Weights of a small GPT-style language model, trained from scratch on English Wikipedia: normalized queries and keys.
Each number is 128 + 32 x the weight over its row's rms, rounded and kept within 0 to 255. Layers, rows and columns count from 0. Numbers have three digits each. The size before them is the row's rms in percent of the matrix's.

# layer 3 MLP down (transposed), 512x128, rms 0.17, rows 323-377, columns 0-127
111:084132110172143118140121180106111152118125117113136112148118115128125136126073119130119137124139159125137155148130138129110083061097098125057129141125136147170131099000163134123121099117088134072129106190159118150166110118105108099069114116075108124130112174177094146129115149113118106086129119152111099136134137114168149148156107119129152143144135095184135255074150104121117153141139
109:148078156091156101160129172119121134120125124086066136088124173147112147165107075089064149152158142121128160119195088155073157142141131146248123210095163138118148082033150139169134170110135132146086118101118122159106130137136061142162164155155094127185098100125112115114123164137164119107119106171102152098072107118100123149111143101115097148070161157111127096102118137108145127075136
105:154149150151135154077123115119172103085096105150156174138178167137137151137145066115161123081159124129191172086105089051165138051087116149147147129125119107074105153065087109126113139090189130144134165102191118129099111196134133169161131141113164150174073113097163065081167143176127137135121089095167124136130123073151126117121138121104130157179125129142096131116097076100161116103199
086:170102137147128133135137175167100114168127139072131091136126142081100097129178157139097127082136082108109114141112138105071133079094105127135120054111103170119151091085149164147110091124118116095121188085150185087139179143078129139144158120101161129129055089121089134083059132121140195153109167097094179112217153137097103111070094124127108150093120112185133067115166143102133076138141
099:114075127179075124166198104118151129125095120160167103112109101131144127148091125134174159125033197137138045099133110173167097142139145149141109109125107140155119124157181162129123142162118099146073165088160142113114074143147105176081170113151133147200154119096081155110146143101197072123092150178113133110155156090178054113117127129142129127185106081107172167104121139149152126143134
082:170160136172169146173149091158104106159184125163123143150102054156150108142121144174146195170094133145194137170104153154105196115125101139129192150141158179207166093131143105119096108127112125148164099134119148162079085151129111104131123184181135113144144098174180190148191120142115114074119111168102078126126166161128143085139115177200155160117140141135150096113124161178155127108117
081:152116091162127115128117124188115075166122101093127148139107106184158112155134165179147080087161087122123119119130096054168125138144149099141145218100067137187143106075160097159128118059095123091107101137131118177074158099168101112158124151132133160158089174129108140117110155130122166089146087156135186143075116162148063154174145129172108184107115140182099084133130113116184115131179
118:120108101126146083069154116132074127105157102084186069171166152116171170142124140174120165141142103148122134151138090115084173110112183112157094178139064140195139129071176136119161166086186191134132119156135107143048125159076134164121143117131152160099135165134105148108181141193127089097145078098172166121066145151119145131124130118131145151134093091159136067148175142130120171114172
111:139120116125137208141129097100147117167107166125145136054141118144162133125117126160061067147168153081129146149139103056107181066136141099159193160082093117087161122115062162146125122125157118151150149182157171114182145132133114142111091133164093072167092185091160130114135194166087122092132156116127141146163139145117097204133104115164134149148122122157127054137115182161178142125146
108:146117143136176173131147167175109164152126098119158165077120065101172110126109192140090132140207119158130107118121166114137135119094087098123129076134125188109157156071154124075099175174109085070121122134127092133194113145143150130156091176130136115100121135160154185131103104169066158114098131126103078125128150135098109199111096155129135173112156132102108155117160095093133106017168
090:097140103137134136133127139095048129166156104076117122139162145096125130169169094073104087180113153092107103114185145143165128138139166141131111124134143074090166174157144101139135074179084127118101107120092144130136188108107153065124139059181100105104143107079117098097120161123143134145120100140141098127189119133188063122178120126078073131142147216150133123142039104099163162093121
102:137109130166146064141099129098092068121101132102101125141167156102141147041220122182161089089116136149108112119149163059147120119058162173150144158172109121109122131103127147169101104123081111161126122122145151162124145105127115154092085134129136158189021070107106141104201094157181167134161149133096123145077102099133102144106161140138181147119162110163115159145131135098131119167158
122:129150139189108152155125123149043081155071166114103151148145089185164131102150113120129183149192073171169128102183167135131077141145100145202146097118125141158164128078123119122152118102055132172134108121169088167105188029146140178116106133175161148095119138155126144116100102108109135064158146109173145131124161150157182157149125174114124098106131159110120130116145126081133097124165
090:183108133184127062173154164155149140140104126142168176082141119176124085188190171141126097148162101151173094115149183080108138114141122042132097145129105092116114120084138146146094106122071111127131101111193115128131182086153123130115087162142109118094166145173122144171160125165118124110083152081146169148117120103101148113144146099021136140152133104109130084112113111109091116112217
118:138100122153125133112171080122152181122099150152122143158153152055143109100149148113113098109119153187159175138053199108179134109120169127112081174099155168115126156159133169175169063126127193132104142095162140140213128133137058127084143085127075127176099168170160141120115119080117147133116144127101099078161118102081113136193096180081160108088128131143089117118156165108141149111146
118:143110149186112135111123134143094151156084130114148165065132125156166098162124151145124060113158108116141123141118173159042144128188095138150131077154135148124175070068165181132105080144131125127123098105150180149170087146106110100161133221106150070109085121107142158109142089124140144159149104111165118099145150133181162186123107095155090134078118148159131208100138064120075146092119
088:113080113073080164151105140077093103111189142093104106126169088195098106124147083094125154140072109165066165096117164100119112173176174124154175103123066141122150140124112107108138102116197128157117136064074189112116125097171097128167117096101088134108131086095103135165102107122139141068083104142114132136082157176079138163076119121123134121079111087205103143122120161140089143129109
076:154132183121161089124151127071145109052117170151132113132135196094134098139113110100141139204102148107106149179134158172126097123117084117165116145169145198141128156176195154148063186134154122153109187079121167105120131112132138187182076107153114103123148137131153100117168214138168198099151165114134117118118117112087124136130158159124142117165137128160140094190148125065176125142148
085:131177116091107150111151189146111145117096145103138177141152255128145150073180136162158117144150113157106096090108095086136140089123124120123152100057122142085129115057140163126161093158145143123146169077147138150170144128100081098130105116172062109117109141172126059116129146105094100173142112125091120147098136128156149168177129090127104109095124104157161185211151111088121132072116
097:124179096123083082099124137125124152128150163132136060112117119188167125198148135106177106139198154132093100116130146118084145101121091134183111120086128089142184090109198149140110108121126094070110171135121186135082133138117110155126167115151088102143203113076129123188162111115114091090083171068148103060101104109140119146183109102095072127130119109135123131130129151161111063095187
128:171144153172178145117173107161187132159168138129128078103090088160145165152164088137153150180092105125131091181104126116190126069148104146117128115143172144163136143147144090118188127073111137143113104114076134103087134094051073132094203136150123110140143127138137121126121170184113161137137123120089168150127075084142109111100164160173084108150090091135154126075161113184067125140202
112:100119168161187136072061081116174109090097135083113136139049181114123146135159098104137113085126145060141130152119102118178126126160128114144142172043148145114107125149120157137148132117209196064128081109149084166124067110142190152144127165137094147144124167134134118112137124097155143145114122116104179189106158172151134148110164130060094138199092112141144139143179143125128136090122
090:092060189127182114169184188104089113088187147058122113137135166085183118123097097114126155135120146129133126130090127117105173176104145044127132135059134134143150146107130167136137094119118109160165130150072076136122129146136169131057126109189055072152088187179149117074128173116084157137138096179148133145090120124102121119137116113144171133096165131121140177134134149168147099149126
108:152143125174110137116115160111163138183088077103137120196113126189099170127103084113138148131112072124079119088115131156130099105211146152173111064124139097149215184086117121130163134110132125169148107096138089086160098040149117111151144161109115178106126114163125124117196122081148134147150154150167086151146123126182148125054165106160190124154159100121125084146107128151158133146173
095:132147144154130123095065171136198118163139140059091211116109171106118090132149139105158097115136118126107173186124123118118185118181151135087128192114135123120175131079144112142066189133204130170115171105113148119156135155124106148144173121141110124138141117149137099161119147110129151137149143170088138174130127142101099099178157098046086152170113144107171050144142069083112179113172
115:118132115118177107164161111122136101163160114141158152098139144152135100107079158126099150133164142159143156060132086128109116107089103094107141131082141198074143117153101182138102125155083141098136132144193142197089119076116160120148135030169128071188189118095121113110091130160155140171075113125113108082118190139096097089101085122077140091113181101098124191133136116082145124146079
105:170099082079106105130162171192132147159131143102168103073158103100125072175119152133076132196150141119189089084171115120075132118141132155099160120152119115101099120131165130133118117078077167105084145123156090102168094108093134163118154143180114122107107153156180142120100202159090126185097167151129096109087164113139125131121192095141206107085136115142089076100133091067120127101159
116:137072098137170083119122130104136117071147179139117073109114111144087158170131148121075117129078183141084111128109062158088134057157131130140186098132103134150087149142162096097163163147103171132117191119086159138043164140117084107173120115123087083109146114098164147128166110088148072189123125148118143159120138131138118111126092121192183153151151076189080101108131146131072076137141
098:114106132040107141086152141142096178082079130093141130085133132146158077177092101138118142102133154141131091127074155125125125150133136130148136118119089047188130163186109129092080160096118195164152125127100158162167148092100132157052175132106080145170144108155114134120154163108165146162172103107180179124119093122139129063180114139120103113150176162082178124125176138202128147144116
090:110118134137108176084076162153092146161088142141130131126151148176172121199149147137156157147171170150144131131109110144053110129127154160112095180089139091092096160000138133135078161126118138117200166146148094119160156132174161097113100086175127136079134142153141102159073132143169135135145121129192080173087084141118149146149141096110088093125130131151149165154091119142155164075140
109:079139135132163146084110148044127111116157078162110128120157169091174122089146090107154111121063135099100100130133155080159118071181173133160132122158170145121129116151174072108125211163101094055099140154133137175094168089121126100101088172102173148120079067136090161101089151147112135078118105131152056159150161140110131150121130154116119149135203153110134134071126158110128139155169
078:169108176146145138137130208144123103112099135127131133131115182110142105097127101143116091156153114080054125152145141164097155138135158131164080128159142126108118096255091167173118085128128084100105138085112019152157117113080160167138115088161166145135107143167123133092146153145158155129114098155101094102092142118098162141110153119183148129135144037140113113159133122137099149116128
081:157126130097122127133089215121135096073093133157113119088167082075115152130070142133120111130162165111109143176111163175147153121121065131191116121131124154177123164080144154141144121164093178131171168184130148110168108183150128176108119054130120109170130174172100101169111165080115121106078124140157171135109127141079115102171134192136122177106113077196148189108135101130175143141129
109:148088090190160149176171168135097132066074146103132055125155118121179075104104131092148113163113137161155166111178119185128208170106129159095101104152171100131137096130158170124097132117132181091142179179114113193162150081116166101142098081133126094179119128130141126093145093164151102176173090161092125094137084131122126170117147113142116120096165084174132126108123080087096129095171
109:156107071111139145141126068151100152120077128102125170132153150127093141093096106169135120157140089137105132177082134140106127041184126160143129082115127127116156138144119146078122150195115103172084141109096133066121187071133148160089129164116127156077112090187118151151115168153128164196150188132180157072094081119178123140105153099066160126116095174122152155133176170128139084177127
100:167162142124097177131114161129115144147085136143153140132093086108196095166125076121121144150138145134136143144143127160126165123125140104168123166069081081065120166132119160128130163130146126129061095116150109136123216124088138212122106145208141224111097100083152131118112135164151144061121105143173198095140128143149145094149196100090174142108142142149113147116137107104210123124150
116:124103145066122127115086184163123136143150116159129128168125080127103106126121093115123069159185082103096124125158125118159101076130138084116095092134116169115134145055157135138102126138151064106148107138164122124164126111151163092150129141092084150136135014114095131090173082180148111184147121101135105109087147124173141154078152169181149068153060163129134111127099117168040090135145
106:110093111144132183155111123130101156115134077156143147127133109124157203126134132145132119094124056159166114153062125150129095047115117126170125136154070149197130217217132139128171137111124131124091156141126133126055111165186125164114132126112213143144136190109141169137167103168117076157121161141128112131128157126126128134109174135084137101131155167149116070093151059096101140092159
091:052139163137108113133110170122132122114095108050105202163112135161138103111129091098103122134165135133131096168179162127157086130095119147159134149175125116067125096059163139130104105115078100132113157099158130158138108120115071172077126165118076107160064091063127068136184058079123124120102083153106122165137102129116158089157171115095139145062164124083149116095122107153092169162123
118:110164156105142223075145110111174111100096111131105120199105120114144138123115141144146132140138186146106096074082142178154148099106133090091071133106133091170162180121117148111083106174127117109099167070101107155110108085120140177144115107093082101072179158078062092108113147080116180175124147159134131132182128140135135132129168120125139132068067108165158149142125094148165199096160
096:163092147116141092105136062102115191118089140109126105114168218142109123117146106159176105086136181138123133166087183114127132146082081126151100137064107094059112157067082159146089119142131162148126174150154130125135155105086163171144167105144166126162145143092122161102127119157143102133098170174111144146167126126105144127140121120090122105146154129104143255160080123076130104117149
082:169129133129173085127159158110146142124159114145101163134107104169116147076113101182089152164116127101102133169167119174124135103186168094134103053130124137107136154184110158147064080103119141110090188168119118110151044129124120136149200103154157115106082138156128080124188088108091152133091132138141092157162098115173119141155192079128103101119165138151074043156126150164127152088180
115:102125158162134101107177138139121119132109151135130123110134217109135112180097119111148134160066162134152118102122159118129195114178103059150145140126140105172110149136171132149133055148187109132118164182125136199099096135132106137143129084158102128149119129125104089116149176110126120171109077126074141098150167106217127196088121086115115187151125180128127211147067100154115063140120
074:154142115115102111098122120095101105126195124119109088179134096130183138128122123122099132105144101154107120099122241115142173185121105132071128106125159183203129126069154094080161084158158132077154096121068124161159100136082144110123179182157079150095113152141140160190148096068166110124119142152114115142172134069114138104092126124110129135095161192132134116207143183105137142127136
095:131095149120211071164168167109102115130142139127105098102183094166142117130100175112082106180140164138146082102180076134119100085177122098139141160167199142163111147086135145164142051117178128150110128109111144129126138158094154084158167102174069139085126118173127095126136113105099152158084105124095144087118105143136168113076087102117140099107166162121193107120107085186190129160084
095:145136145154153145110140128179192165145176098113133161113074149176117134144078146141095174084155070144166087124124173150168128126126142074142116124094132087160211138066082134068187130141088135092124141076202103149167119143103140101129153173105088158132108147158118170126134155137173141082169147164184133123190130083125133103127092089139089150073178139128137123151114097145060153100130
102:188125140059173145149116133115126155159092125084088052151143075100192103197096154137100090131129096176142111078110085108122136088117119183144103195173129086123117155098128165143118168093114136120105139152159152140148110074078115108134124117134112091102110135143102110116169106160126155179104143139129168071082091098104151132148143157070163156160085086080078118151161069081114111102071
105:092105112127146132124165136058178091104108089187107176124158154129152189167146116166105155089137109144103123062178184152089118145158102147180118096119153146127175100097105122124141174158114195120145164159190126126191146101168097124100105136088022100115078104148080139164133161111146062097123140103127142060135158124127131152135180136144152066107107149133152141151130119110123109088088
122:162106157103152126116183167090158078129086096048095152119151120123136115126131193109126144089084143139103128145152162131109159182148128081130104092172155094149152149126132108139156147112096076149091094158147063108105121109075127141175104123124104168044093124129130128157115155177118097085116158155169175097122098093133126150099075072078154129099143112161166185053068140120177133170086
104:092128111144216180130112092150113131155118073062126157174162112105122177107085146162136174144151161136150131137168078181157121118172098123141184193108130119062161146131124129166149088140086102207096106106171103094068141137096075152131135103172145153079138087117138151007099115122105099115127141114121115133177165101138124105136147159138120112117084122163121126146134096093143145158163
085:177165114104144088124143128096130141167097158161065135145141111124169130133164143112130123110155158113105129172102102147065097132108078145198132180148098087127137108068160159133116131154095102136180145117128159073191110176116133203139103092138135084106124160128129160139155154121172138103095104139140194103213084078139151141175117123115135094124155084113057095148116152046183080122156
102:160143133148125157191095183199129156244113148172112100074183128148110066156108097129133154143166091057149143079134177123147105147195104116113083112108138127089093140118118140126099085120139078161143149153129116155109136134107125142170118175096145174129113150154119103110124127188094180113081133134156149150125126122169149065100144219153091095108136135143114128142134100181097165154130
104:115079125122147090124184182062155102175158104098160193130091109121217048163137118170138109140180147128160080142155160143128135111088135133138142118120139135113172130156118111185090087125135076140085152089111135084106126150135110121075100099074119106156151153139108103114148173103189146125122122097148119065078126138123076127173088147130164143089197137164116148139186174157143172088141
117:238111151119146120154089131147157173106107148063104172111151099071122183106082135123129131183120147173105153174124126120123133076220126140075089127122131129120170140133113157106102121136139130094123164100152119137150102082109072143111121177207107143136144145178169140168112099084164176157154150198160139099109137144078175095156144145149138132085161107088093111094124081090112134159155
130:146146032150197134104163103157098093135127136176092192147158108113111114153141123171105060157103118102093029154119129159095145187126154130177117154151163141165110133101176095126100189144133136145119110104117155134193134147129131124113099113147170119143123162143151132133140165094119087108169222117141118105132130164129119143094177123137140073133175090076154116059134134110113164149060
# layer 3 MLP up, 512x128, rms 0.211, rows 324-377, columns 0-127
089:143121131096134071124180153157117131121104106105131133103082166148117096135119132126132201155165167130180183112145129144078162147180174141144145103170157104153185079110130134119139110062108184174153063088177154142107102154130084129060137188095127109156105147145102147129157086089178098116167125133136128152052079157051134119095098164164174097176109157120113117170112126125105096082128
108:191129140085129152095135083137103140094167070136139127103114107188156092199107114124140167120094124116136117091178159178117181106162162149139133162193108091087113128059163150108129149107179138094145128033185124107103143172133092107078095166128165155132112101111127131120126111107166118120158193099132151123071104111160114160096058148161114120163136090116134096125145065097202128102133
101:071129066174135087137112088124107095164119124157116148151157189159136175151117128163123237174085212174166125124108123077138122172093113112146114127096156071120121209092120075104100129193105120113154150122110138131120103095211108127113143173143119134107124140146118145183117112143114145149107125132134138106107129135158143130104158167181166091137078116077125144182100121090133167183088
102:211114153105138167171119113154207147074140077152084129177159152157129115157139161118089087098150132149160118099146116128155179136084138128141120125129069151151132136108117165129112079147102167102138109184084101111087134143116096130091103051103182151145180140074079108185156157096114108090125143082136170146070153083120077172087083163123104071105139139149186098115149127136152122087122
076:166175165082122073165098120111166116153096137151105168114146103091138133144171112161097153121052142139137171128148105134108117107094081125066138159097135112151139191156125114166110085129120137164113104110100085157119038136138134097100138104121169121115128099164212159071129127150114101103171223138172134094100126148114141099156114167059162117078163152113210127139099148109133087171121
086:124089057062087110150119179154093079144164113177134091136155155118137114106145190159128072164107145173139122105093147109144117153120133207137116197147158139131137141136154133143093135128186107133156097154101191166113119169184153097095126130115146113161110148074162116147141087139132142080162131134170141096183092126136113100154123084122150151161177101130093036103182159072120081093094
114:132160073105113160154101108114172117113155127148109058127154104116161166186168107147116093072093136145067144088137134084061059115161085169139081119098106111197136158152140101147110143138170180212148125112168116157128137161121119177115140137156149176159169072134084112159142150129169157128117153142069163152132101111121135105150141101079196141106140115119139125058121154105204137151104
101:111145136122111104141111090175150136160142164158125105120139087146171173154089141151102081150146171089197156116104104140061159118121139116138101126127107185118146121111087100144125120063102088146134096126133135111142137148116146147117084106118098104169070153062124161155209107110118078117079097102126101073137124119125077168054134120111165116128162205180110102143105135243184145112112
111:076164156075158166113135136115108095108094148132126146079134095149121158153097119135046103086152148117173180149155133085154134078099166171123081118091097136142115140159146161106079169138114198115112075073134123112142171129118104160179105086114131123131165140220156164092085153107104148181132163095109131165148121083087110106146129133166172126124076092198166147048117117141137100105125
082:087142109072091088156110161097114110130144092116099119157144146102142057145126122105117146112086169157143141166105155125074159172141150095139141115123094123191171101146151107124103116085080081120144146186139081130124178154185212122116112123098155187161130133129159127146137182104162126183178134087058083101142100121169154133120092117128151111106111182167115074052096153102074169168111
107:138171185144090132161201118161116109132076199174146089111138129129093161112125107086101188136092171084139160081207121111149149161119100089162118082157129165132107041104099097110212170138150159063148133150080133125112154131157125155133144107113122138130161134096104115122148081123142130147068111093132193131143123097101128161143123133148160113215107098136088165098103147140107180122128
114:114117119170074118145134141130124102079147127137093069110142125123101117165167066103116152111131140131126108106071108080092110149143129186157172139197069119168125136134194123115105132146071118128075117093139183156073102119095145145098180064140126186163131113118104106109097137139140116025157205106159199152151167108147142131102126140128145113146133135149131104120187174125125060127186
096:104138078117098113133098137057126107084126169170081108139102127132139141121184133204058122106178166165129127128065093171107109131110140127119109149159108100122145132156175097116132083157173093101183125130143104133097148145154165144164141114088168137178168124078091150147142150153126100116117138150118081104140078252112114162085110118139118131127083162102189068180139116101132128177084
102:123119170146064078153161155107121112112043138188113117120118113118100111156147143126090148152092138073147177135174131100152055175165158193154098167149133128184120186143118167107141100093170153150100098115115159103185082125176141090094121098166082091126162147142202103157117112126138188139125149090106075132195128084128122114189116119147144088092147144089172106117117171126091137121125
138:099070061163149100102100151131083197105061165164126206112103120104158137170120149142123148130072170106139152149138130116137066122126126178129118112144096122159115162105193088094165138121055137124110077142168131144134126166178114114160082111147133158102160163142136176127154098091140141117177144088094098212152169110128123128127153114087057165068110120075134139114159125128087156149090
097:161081083104127101125153129150106134096137143133139097141158095217134183150096074187164114129098114121095169153132073134151113170122142100138114144135120117146080142097122148086104115155119161156122079134068110138021174134171120115132104143098164144139119084127125135145086166094159066089121166122114165186060194113144126145097131133100158142157111145162170098118147122091170162141035
091:123155096136148149134146109150144143154151126129145155124210151112158073211082131153165171146114138152144135095177085143142138121108174107126101176140156115153126100151116082092115087179125193125155142139158103150134091113161071082109140118061193136103172144098086097128097083118082112134148115126062197078122133124129188161100080074155131046115115120124085085165122131161150143100142
081:090126153138108096165144101135115163158104155127111137124200117083047172143076209100148169112123107118117123181135128157059143130133093082083060082073099128176146146173117133142142138135141135140118121240206167145140133106111109132141146151117129192152120134150126095097112101153133068127121130159097156121159150125125168119139073142182153127123132158159122133107128056106154183098142
106:082165055140088078208071110162157115127138137140160110149100132195182113141076114231131113137105167131112105133127118152131168145137173191185159150150150089141109126118144114114137139119113149075147138114171112108139140105119088176066165126101112061151174179064061141090118122128100153086116199098158164090108123132117129129147109139156082131112097105145138098162149144103150112120123
125:147161086152201157127067077149149165093118115110071153122123107210094104126164086103137152115128165082137078100209112079153111111144147140092066154083145111106159142129137134130123115168118126111092111100167076112083137140142074125146120136166106160084131144117096130153131171122115122110139165089099136171174078169151125135150135179176212183197110139132106131127122165072109114147085
114:052130148170103143140193139146117082128084169110146112206101137115132144147111090120124132144126119139127164150155115099222105132059103095155123142095102118164092092123128114113090097108168178215101117143126181157121072182170119073149100153107102098135107150135141069168144136143114087166135171116065156173140163166153115145172146117164146119166110112070119133132073129115130191145112
081:111142150112153136147150120121095134114158132089094197090151138182141133170062105163121125166111159101210084168098160142116160182129157103071155107120106178137140186142173140078143175088161126122142118128124108057143097155092109145058106068150068129191166163099135162126147084151154103134134146090134141127107109093131152133154112105152120125113180129110139113171190132116069074187166
110:135091119091162128182124105092158156192128089160084100128117131076186124128111086104114126105096039163090137138116112143141135084146126165122167183155098071150144136122113139116171146152177173149174145103096103108099121115218151156069106123072186134060167086118109134158145084106127179141149168197070129148152129121160103118115129134147124132095133113152133157063137158101110164082123
092:188109125136098088178120139120177104147127091083105140136136089139124150171141143121127072135104117106137163183172138135149188144145106121069148132133055127117132138147069124149120110091154090161095145139091154100093120094232103088137106127119096126168141100139136143089141159124106171145184160191128135174154096131142124077122115121087118088225080167110106101104133034086116133101106
109:120092064118119101107140128173128175127137127145130095110110101159119098105105093087068146087163111072124131098119134079140141103116174145097117185144138137125184102170118117105171153154078130115207097179157178176087054124133140102103116134134185114121125189080092109165124135123160086159179092147127233115138142149148132140120141125124097053190167109104080166111120153100122135110106
100:100053075112082148072137187087102087117133107103139128161085133140125129132144146140134111197078177092170138123103121137143209144129162127094120151110151132152100152117064123058072174171121186098068108165105138154122095147167126157125158176175137120128090164115105186068115126158121141138094207104144144131133184123107101146127127106100143121155120093177144117085146179123117086086129
118:154128110136132107140081148092094127135069131171146142126094124168170122108132152176113151129074135183105124171105074144155204064119116157138150044124109130120084184123143087120127140159106119147104159150129105135052138106131067137100140114129097140154124099192146197117145162177188129128096094106171133126134143117115115107095150138057144178109118117205081132140108206065140130101108
103:236169087138112148140063133109109126126143168126122098076131110145108144112148214131135152149065186114109100104076136090091099191141128194124128211121097103110167156120158068162153094152118106167114118145130121149134121121185158109097127145203089107142082136101147190159101116163133158122160160093136138112161093098106120135148140065151127113088163158122173126128109107153118105166103
096:098124103105192145097145143133115147131136135128117158124091187152124183120101154141071134106145137156145172151102068186089153144077132178163080115143095169123085123120117151093085150143135161142165071127105147178064178151176068137119042160127165115094136134171125140187074176165156135170169167111147144144122199159132175104169155109128093177124116111118150149120098100092165115110094
105:060135134137198236146114085091134155160130184188170124093115124153147135113160126149108126100098165127148191121152120145149079121119143088172085117068138171135133171112161150138101093086120055134060143141109109097105155122133108140101107112101170058165142101118101163093103161113105104114134144066116120114144153167123144077102130160145159194118127110160115078118141105142177163179102
050:050133125108158061140097150131070181156118150148146075099138106123138149173085130153094106153123164128100193144178140184094168116110119122126130128134147155157139134255153120105097083136071146117100084127162110141103102189193084121157083137141107149156163138161108150185100091116112137094154139165145082151099095140166162134146104189150133128121139071131123150120089105116130108129095
079:096127092136179063133098117157094156111126180111088158166160100117135169142160102148136168141114156191153137109167110063127129182136153095195093141202070106121111128169091125098074117169107148167157081075118125146091128117122142097108102167139118183130158088114145139074070065182096072140168129147098122090132124118138131154138113093084085088121116145130157048141124147131100130136075
095:203083124099103136113140118159155159136129108164150117134092108199138101108152174111144101132138139106115147145162110182152167130152139198128162122148100106096142079110123131050125121052157162095169166123108173127152108143171131127088168114128144072079164141165093128203176178174111113147160155155095130037180122162150116190148117130188120097142141134140098130130140098124099085126075
104:156096066070170128127195138122125133134083124124155076140111100105152199134104103155108106119143115174127149162098084136132121101176103150100119098176152181131145106189206121065131144119093127183103113119106092056187195133121097071167120154092165129115107134127080137093068130204120109118071163099102156094110118121108109143107155177169123119127106165106133090170135121131147169124131
104:160110146163119158077119177106122202141155092176072137161098148094170131156085135111096113094132183136126050161122158128221137133062172113097231135077088148125115068137147098183118179108098155131150126173109141117147121170115165116117135105089103136107174161121101135166099111150137141187136129128098138124123082081086069153105138138122141086149145108150122113146143131148108152128073
112:130090106187158169098120130124144133133161176166111149121161136186118099138137088129083105115129100156180128103165109084145113102125146133152160177106167175126076116188151135080079136151075032127121173124172098116071093166175116097093114175162118063130185157102118125075123170099101120138111088113127171140175092109155114129120165195082171133084109120069088128121131153161141122137147
106:114087070140089075145170119105131138093125130139119091103106153166144229122060139151118152105131137166116115120105117126063151110113155144128156138112128148083142177122177105145082169113115075123126121129117159098105162140143148162115128067117115142104098209121139193146089144161095166141143180123099109099163091137150088075106122104182123138197148201173141170207134116141139157090086
093:105105147075128145151177065178164098111140126094066076167143138195104165171085180142093149097143172147106086122184114133160181118093111100089142102104071125153118138125155152130108131161157168149144108167135121091105120156106144140134126138057176164128151188126099126143142150096186108123174065182148171149127128099137124145109101049147181072139182144116129081121159095106119141093151
114:109147127098096172095128122195169147121172151235120123195120105103102111119165144180070241098102108133150107139069094143155140176172100079154142062155139144152139121135069097119081093132141137108135136131120099189082116110136126175136090142097110159117142184112119097128091094135095119137145161162114114136155113119140124137094115191161086125093095153119134111128120088188135155160104
083:122104151150129074125136100124123153151096121172186059145144142102134184131123147124083125130133176111167127162118182158160223141058109167126137100098098095163126101124091085126106079094130160121052149146126166149122111129127161162068143110158165145125187178121071155120069137133129109077111113166187115119178143147164124157067099154093083145131097171106114152119148129103067131167161
100:072087108133132066081144092125133148101172124095078121154148097176053116157176049091054104155102112094133168097089115123164124141084137131155139096137109170130200120134115197127078138125130098135068118154125179174097138142158075153137125128136115152170109120141150131159143057138160170143103122110054135121188105180079165155113111146175128173143104131130110128164159120154097137136127
119:174155146159077088167149112170172105126125113131146096124099183169122129173084078115108161109097165150148134162089127112060149136125129120074137123085122129193066131124115071122171102130137119132121108203146126106112083114105104113154153065115124164133098153143068070142171193065111162075154161121129148140131137134124151122088048096129143161181141140173183179096105156098137152100105
081:141096178101118137146123093097090127125159082127142118098105055138193124156163143107167159115128100108154152118118174160105145154091120121127153169180186166143122104111105090135088099109150117083160070115167151170124132141117154139110158185082149133162076106120166117170133114107072135142118135097121164194174135104164209130089079156152096115085177108102212107156101125091163067113080
102:148091086121141099120118155112103152161162085112143146119156135098173133122104128088075099136102108099132133099106128198176157079170175156140153185089102117126115126126069049134134188107101142082154115140158151093125167109184160115035178179187175125132132117124110161122144139137090116125141149138174150127144151078076097097161129128094105125184132095204063111162129075117151126093116
087:152080167091150117101177124112115122118099161170056178190120131145149200166096143165072192109107135152135160088149137126163106103132127192101103116145095148117125117108159084094111173152158155118172089206118139112149173170138124131125146136116128115182172140188101149158116123114124097093162119122156132148163110161113061161122133179097112187125156053100186151149166131088094120144078
099:175124145073128134082162111137087138125147129119185126124147108173103142119154138117114146116141140114125136087137125146134142182075128109132131156127128120083066162161211109127154126103096096126129070158100213096103079168040045128145098137078176150084154094162155141152100081149152111142135122159061091161167168089154106093206142120120109174179161093146110115143145136134157147098139
107:061054098097178121148114148112117102122139078207097158112164102141119132108106157107076156155169211156123131216152141106120158138118138149168166165141141175126109082108086056085157143122132155098129152126156172168154148130167117145100128129104105076143090114165146138121141151213130111055107129139142150120142149141161104148140156136131152122132072122124126089112084081124146080073072
118:143096063140117129143172153132178165088088108144085126128093111156166142141059107118093115083110133094143137192141194162120083117124177133091190088124125155122073127172181127121126127162127066166227146136160079134084158089102148111107150114082138130090095072127110136090171146150104155086175178123114126098102117179113158159128111162116116160150107154133136162116175161143176093143084
096:144103137120093081166160103126116169097152142073138083120134110149141123087152135133152146208100128124112099127174085137140150144126142140135098195114150139189135188105210101094118179081144123114089149113130147165030085177179102094112110124149097114108126138108129114194179122125152075070138131179146100137076144133144107168107103084148136192144070150167100155169118138133156174137099
091:195099192104097154154136119141106133169093137138132160111120153105134105156119076106134154121154126178119147102149081188166146127139098119157106173165135132145070150182078136139166125105062150111070117136143125097148090131108110066108107172129124077163160124140152168098084117134133186161173123173117181097124178054082172126199114121121094109156127106155146087097062120112138156076182
093:136073154137154108119087147172172145170148155186151089108049117120092168095056116137099137125145115176151157091089161132145087096098115175114142152139150129118103138156159163122099124101103157128036137171121089146121102162100103184160130117153136133099136095103076130090103099162110076210142153056099154114140093124135123057090129177089126142154109148095138148089158130146140120205137
102:098139080208093102131164151178104171120133087132109104153145136123127066118115139166080113088145175049132072162101084168142104080080119128094153135133126075084057104167073158129089177094115104120180104125125185144087083113124117082165153128090131117107165131175048133131117110115128119108175153125157178134149146144161135103133140164092104128213134124107145138099153109126134102167120
109:081107121112126100136086129172162151169070066119140123109124073130100162152128181146137145145148145174122138142167114084091117136156074176116024164138144075147098154129189154119140125134130110137179102127038160113102054084129172125111134182107159178124150173173125133132135102108130073181142164150157130123093118133116165168150140150066134182103100107134114122067123122103132144182124
117:127146125107131158108115120108124111122123164171106120065150102110197167132172076124114173132061171097140149123169156132148087141086114210165164125132099103108125128128107104137100122124160115157155114134153158169119041151141085139112102147170135069140145103110157075135096132142143172108157118095086120185129174097116156152156131071120169093109186095110134093072168107026164092176105